Part of a small language model's weights.
Training: a variant of Muon for these matrices, 141M tokens.
Each number is 128 + 32 x the weight over its row's rms, rounded and kept within 0 to 255. Layers, rows and columns count from 0. Numbers have three digits each. The size before them is the row's rms in percent of the matrix's.

# down: layer 6 MLP down (transposed), 256x64, rms 0.252, rows 125-171, columns 0-63
# up: layer 6 MLP up, 256x64, rms 0.329, rows 126-171, columns 0-63
down125 098:120112128136076140148107078121127174128096161103163116119095096095089118060129147161159129180153205084158128120117101135090136150109152149140121116137097099130162133145195086065149077102177193
up126 098:094141066090174138093107181168080104118126092146157144149066134121135142160138165167104097146119134150095127098112166084105143124166115089089110183110132155118068155084152132152201150074174132
down126 094:090128137178098133145174167115129154099105151154123154127097065117122105130164086118176122098123142155118134126115141177138121161124108131156110077134076074135161180123123097096049213179068126
up127 097:076108146069125123129157177130116144165125105130184112130082100130131124089103127089087171123145086089086108134144146164132144128124111151121096208096138158143112188169154123108191171164044116
down127 084:124128157184108105136160110150148105140100173092160128145165149146193161183118127189155096117125123198138169161073117073082100129059063102127133070127104143141123136130123131094110088148099110
up128 096:126154149172088118166096102153079153204112194147144118087118140165097133176153125129108196146118169136163148103132074114119134114147023114155096143107141068110160099106141142107127137130163137
down128 099:115093121130057177133129107107154120125178162110171177172177147153110174113114122128164111114144116050149127155058138094182109107115121120078102138068194154099149154125092135160100152141108154
up129 100:094162110116163106131184104046097148115113158135137090096140119101143141163061093161112087070170122147128145150195133165152125104103120202128140090116156118180078162155130107094154173147126143
down129 097:091158147135142098136120184117144116087107140084135163099090108124125071102170179127145129167147112171229146138123088194140112058143135106122137141079124197103122080129179113133117120103141118
up130 108:099076134073080164114147116191117111076156142130169129137126099166103146112111159162221129140138109167119138132135159120081188154062135138080100130148072143160060142134130117138131177137107130
down130 103:085091136206119098147147144113115204124155135054175106148091138098090176119107100119114172125131118147162162175136111124132116069124195142164126080119139123138130090113094179108095144073148098
up131 098:177129139157097176127126123149154133214113087117127120124068154114116069160113187113102130146108168117129169120109089187117118110140182158071123144161096128160154062086123150085127097153169165
down131 098:162110108136112197180120159146124071201082167157088123152120146155084143108106114120122191102130096088177108112121121157115152194088134145126134071085152119137083098123178105147096087117110163
up132 095:107150113155168087112158062176114115162131119083073126114166145070171121138097119137107144107116096091062147151131141178126120067141150152125113155115023118138132126150156177087112120163092126
down132 101:161133086143103148100038125103120086127195103189156121142123120159127141152113118185135108089092109090095076077145074131137113101135118122159115154124205146138116128184191096136153097148147135
up133 103:125136080061136132128116177174109141121083191158140082193111155148130094133104140160100139115092062098191108108137153128113121196130140096113107115135144104129138164145143181138100159068136060
down133 096:106116098130107097127079093116171158139117048126086123106137169119125114134144128139167141172150191101087090148103113123119112109127118119122131170118070186214137169153225127144121090113146157
up134 116:106199076120108125090193076160117167133082117071153136100127170132108064147129164130047107106144079141122138110108102137095143158122121128092146171143146156160165121102123118124123135204146079
down134 115:097177129178144141126197174104112171090114183124108133072108102119147076167126167133083092124081078129191130125145143094183149116128090092145143126113132125107140146089179144159085081174099113
up135 102:169115106139127127195155140087156128112096161167157130152069094197114120076137104087145107156140109073143158132125128146157129131127108148121053062109075122146163181077107168163139149163147089
down135 107:123138131089140112154151134110162106152130155104094132066119129145128171140107056170077106127126152125143145122092120005162126095108093175174108107137156148184122128147076181162125168112152122
up136 087:107124177115064094142101101117148152194171103121092105155085105122104120143127130179128070114097149116130188144079075087107167128083189148137179099077120096171163132139125079106145136157132102
down136 086:184101114114183191103129136148144116093102121156128093122125171119110119157134154104113178192136084155132174055187188150117122182144129078172093123109111144115097115100118121164129092061115142
up137 097:129116087113218191137119083118077132120091089182110157132107155105101094138124110100122141166155140062134128098133151194108143101156128088139092144145112103187140107141134131091120114105191057
down137 085:078147142121106081115083156133177153160129181122189155097075078091113153127139153129149139123152157141138178152090086083138084169093100181107189136103091139146105069141116168125086086153129123
up138 089:092166092167089114111162148122114166222126122166145094127121146107156170149114102063104124157119143102202083163081152139142099152151147149121154134130096117099126089084184087100137097145156072
down138 085:129077096098097145153084077167159095157126129127112153137121178090155131136097111129102157091158113177126122063202124104150135117169215118142133063170136137132165169122097181113113082149108129
up139 099:083156172102133102124094110123068185140106102119084076062081141137112184127170131126171137160089184116132158118143095153117112165110097111190104134138127126095090085177121171104127101135191149
down139 094:117120066106121114112149105143145072132154167155166115143152140165154197125147129149118119125135080091111051155130136116087101139048130187098149149095180162173099166144117150175088079093123126
up140 080:105172133116115103120127126092094118069139145119138078154163129130167095105117097130119151076167134210133128133169123144168139151134124124143092121207168120148136118077145146099103205200078177
down140 069:130114164184122096114162195195164097190126108096096139121140060102097159140184134096131141126114135143129156128101108073123179122126149083119126120065074100181085100134161142142163129084109129
up141 116:146109097165135084119041096151120145152097148104107088109112155146138054141043151177115145208155148133097143141157104115139135147146144162136096119109147127139104162192148188099157092114109118
down141 117:076088126121116172160088213153109083149098143140196174147117125178104121109129126116113128134150129145073173154143086046150127077121154143131155128119120115104111114077109168131156093170141188
up142 101:175145096161174111105142113124074128121137106093180118146107127164120089174138076168112125129101081121168116120049162137160099119087140102165132164025158105130093114128165145071100132118125157
down142 095:133142102107106096179034109141163180090146177105107121114160102127199153117143136131143144092110111129145180146172084051132054140147129153150161096086149101140164102130160112143169121126118106
up143 092:163141123169128128090108107153154153102149118129077134099229142135174138172094069100078143136132175116102152086144104097095146069114096164154132175069153179115101163137086114132149092142148140
down143 073:137136151072119134117144201082112153133101127146142138116084105090142091065161179164138150144115154135157102135114193196108119137151148131062067128141094077113151126116200101136085167133116100
up144 102:161148168117110139125125186169131092122140099154164099128061136141223125118107117134070143157131109128118146139135145160037101158160156059162109156100139124131139052120130185109154112115135122
down144 112:134187135184135127149146148096196181116094112147165122113126109090138168106139156164114120158163160119097173131106112126081082208122101137131103073071100156130132120183124113118092106130055092
up145 093:053186193126162152138144101119131129130098109091167144130207157157166094126158116067099117140120135132144083136175137188068124165088115132139113118189106112072102112108118108121134136182121107
down145 083:128086118199168128116165114094098148183131074126091145086154143142107143153122116090132191138143105120110118094185091043183146134152174119150131107101134124177063158155140106135127144098134072
up146 112:132117112069154129120183078105143073123134092121132157192136136083201095168147118195153137123146049098122158140089168108113098117123145163086143123180174131153144106151169141136094143110109086
down146 100:139138096071103142119185093100123122075189158077170104132192130143106137137092153169142142192134150161121143065147118145120132062109135188128092089142146186127122051114133100122122101134138130
up147 101:119171100103153085079132117166195120113139103112131086112129138133105099115157203112176138156130119114106091120093190142119109100143170180108097184192093140097099085090142112106082174179109126
down147 114:154119101104109184074107178112083116134112155165114119169101108111090140105145119207159198137198118028144119103155131116127111129209116115103125125119107167132145128108121129109161164142101119
up148 093:177097141123126144114118164118106113128195081166163106096158154173147140096150145138109135097078146164200136101082193135144114108094179144125073096148097114136108085143141092166107090133207108
down148 110:126136112146135109105151119080096123172076092135128160124159060022170135164103083149119130104110123169139142111104125149152164138066150155173190142101170108145113087138144149105110172132142188
up149 092:122092122077144136103117120075108161106129129180147100188094168117080165097112175044141157111136169141114179155115122123091100112182168131196104095105147114122143110118067152144150115155163171
down149 092:186148115118131130093115145113115131089071108101139123099032137118174113094193136140115109179138114137159122100125092145137213173132128140094154104169100164089085102159150197116129132102166131
up150 088:108118121157193120074132147137127131124144057073126055142148098175136152175083130110132102155111063115147125134079129082157136117120134105131076131125182132089127118176159097119098183148178181
down150 102:154082131132146122175159128106134100154125114104098115087115134135122154112124112192105202079153182145139127086198116100158098066144119199127186139121130050139142137123159143127074145130089093
up151 087:104082147111099157093141115072091154148105119150120063091113101178089116115140080135139136122131122136120207169098127083108149140215142117161110157180162086125157118173132179170083157105132135
down151 077:112108120120139136127078114158140112088080142152113144090169172173119135140158114154083158097170161189084121078105142163152129144142141168126074122079124144224082132117105136152075123087170082
up152 107:143142184140158115112068149155084137092146133120125153120169139122156103164116152140125159102048080119065144091115125066118091125087161078146063166136174135119076113106130182116118150164146173
down152 106:111160097158153129168097095165144134082176106124091087101165129197115140179154170123088104185137134128158139160131152107128074157070130111061114161119147084148068112165166141152074103123103136
up153 102:129161126146176157182117130105156175073143123159173082147155029078106118151128107134104118142086131189094129133114129119114038146080124155117178088106082117144136150094168116110122117111129138
down153 107:117117135101071135089199119122136132144066112119089139119130167081110089167148134109143168116200154109196182094093154082058167115141187139116142128157101107112159094150112160115121169137101131
up154 085:153130137106166063153145103091167138177150071116194096139088180126108067089170077102126102110125144170164136160151124143153149119129086080119109147141107117148112152131124141132172097098152222
down154 094:124128151146089154165144096088123159143106191130118131110138074163123165121098156098072107114115160089176136148151129077146123132115162165123105084080174080119154146144124135191082231137110155
up155 097:155150052056158099123122063153132125135153133114106092165174137167101132105107130208114171098110135093144103086140118118140131080162125162070113136180181157152163117088129085123167113097132110
down155 104:148127150163172077112118182112160084126100090176164142096138084107095114120127118083106151093126088157180124083117128185184108148212140162144099132126095122099142135090057118122146164158170109
up156 098:151088104091186104124135132108137152098161156173149155130117099103103174142102071116143125154084159145154156133149086144153162131177161099201111161088126160079077160138112155069176114107076080
down156 102:127132119100197124121076148124145092131113173098149121108118121223116128180089093105095101128198086084089117089150147166079116131114187138135136084132161146139074108144139081153153116140142175
up157 092:078122118117093147129194114135155114105063144124191113169115109105134130103119115111151183176149090113105194165107105178152133146083144124087111147188153177119095119171168065151090140117164149
down157 076:128120166124174168131108077156089114129174105120142130154097123151072129134135117119085229088162170104160151130128127140084131159123101116078155091158147133143117048124156176060078105124142134
up158 106:094139157133134114104168123153072120146154096129145120124163079086213112131111124103136179156126137106176121091113163115163098098084093127135193128147037156129105193137102148149120132093175087
down158 105:164077124117172163088157128162116157125120123090081164087108105113086092158106146133159214088094113144092166141132167135088111195196151130131093161149122149098101070107128153103164092156132126
up159 098:140131124159120174154163114143070125140120125085099127200132108211125106098140097054090170124135154111164186090089105163120174136182136108113101101126109136173144166144133080099160122108108074
down159 086:135192140140083111082098107116156139084179119101125139068131104094169127169125135216153106168093143119100090143136092114109072089082084167172143149158171175116141107132139165177129124093131113
up160 094:135167145180115130161113105159058160181117141199090087084137150171102121114075150117161116117091112150107123126149103158166152163148142039131070106125129135098110189092123122102158122146134083
down160 101:151144076143156092126118105163054080140170135150150136122192141140113148133087117114128176098156064125130154140153127146107059126128137080147113202111137110118126134142116183140075154110080206
up161 115:134120069152153139140118072079124141181152126128168059156158101153089131115156104166138147159099164160159098092108172083078199128083139153160118132119160159136127052143125098172124155094109105
down161 128:115115117167099139165132114140177131082114098122093117152118136113143144128108112170094147046100120114033152194152105126118128152086118193169171148094107122164158093147093091151165166146069130
up162 103:094146078083095127121141086137196159076167163071121123176109146189169144142129087098137131153162112154082202146150154158110097151128164125158141104078176127109144160110125082122172112089118110
down162 100:181117146158107101136189082107077135123159092132149156143115168094103098134154134091099178145143074089151161137088160180135110132104123140064085138108132170167103160185132139113060115075170141
up163 112:090119086109112138136101087081148140113147122189211048180146096160136116095155088151134175155129164078166146147117130066105176128089153127147140133108155139135116089146145065160125135100149094
down163 129:091154133147135104154132075133183093103085144165041083156123140135173091100141105148129145033116138118083144177159082082137116169090178144155141147113076125167133126151116129144174122147125131
up164 097:088084098080155108110144134152123122164115149141187107198114114147115101094112133145126161137110146175179130049116092101152160166109174089182129088099097144094071172105127177174161113116112122
down164 093:106113114143154151090184169119092095101120110128153054124164085106139124133190139157188087099166158124095118111151071151131131088138144162084137151186140083159114069187081150093139105151125126
up165 100:173145153137086083139154094176086143128085132144141143126112187154126129111139142118125107136069155172109117123102030171078139049109102150117112181137107148185146110162135106159077111104155128
down165 107:108170120077132154171173104106148123185102150156118147124184111175097108121163154145057147122107128130094096136137106136104070088160114196133136168139103123192121115112112163189095083116072094
up166 119:080161125094127125103152077119133120102112174112179126099174140112115137128080106062179120095135095146121126103114120149126198136089115192122147193179120124109142098105169142133106091174214155
down166 137:137123118124149128124109082166131176135101091120146106120173152120110165060125148120089163169143205194124180138141132114137073146039085108156118123183150129119116068099145097097119110173129100
up167 101:100187117134142179139124078165134116153172103096140128093132099097150151099141089121118179097037157204041137120130146099126116165120102110117131165218131107132118150128124137140116121094099123
down167 103:141148131187076133121112121067115119084071152110071192121128160107109095088104126108122082166116153136141153136135051164129136141179137117083145094142121096167171167190187096159140142128140152
up168 086:122105131121155140106092072179144079118126158156142114159056079119098145124154125124083111116123141108141138118055101142144153136161148123130083109068072154165133182185191132176100091183137119
down168 078:176170194126112117157100138124133142126124126116072137135129163085103179151114099113173171158152107135126177116190048108119123071103118086171168125129147104056164109132110121135053158116129142
up169 097:120156085198157129130080129119110112161117143161148093121089117156085164168116138117120179121143108127136104144117120098085098103122071194147107137086135114167058125176108147179227118133120095
down169 086:109107149090119149143137129174209125139137094059115141073173100146116119103144110145143111198122177161115126111126124151127146185062144098139103089121136102096120122076126115127119155100145233
up170 094:147110085034170156100184167188122131164134105153138076131151176137118103079116115133131172139176196130157143123098156108098111101143114093122136190124131117138091107171144082088166112097104133
down170 084:172169146154169119103166140154133153125098168158147115124107091106149121149114085045171102125086103146155098065107143128154119163125124100158102122138158107083140106117167169096060212165173121
up171 111:127126125090153148110109173166095126129128128079162118118094136083110151130109078129144104160136082137132149152143158180096035114157180162112132114158117075159121110161123128011120147178138133
down171 116:119115138173043071122135130126160082166141110126134145125136128124176121129198134079094113100097133183090169111063110132135178169115122110144117088172135126190166142097108183137100078116131164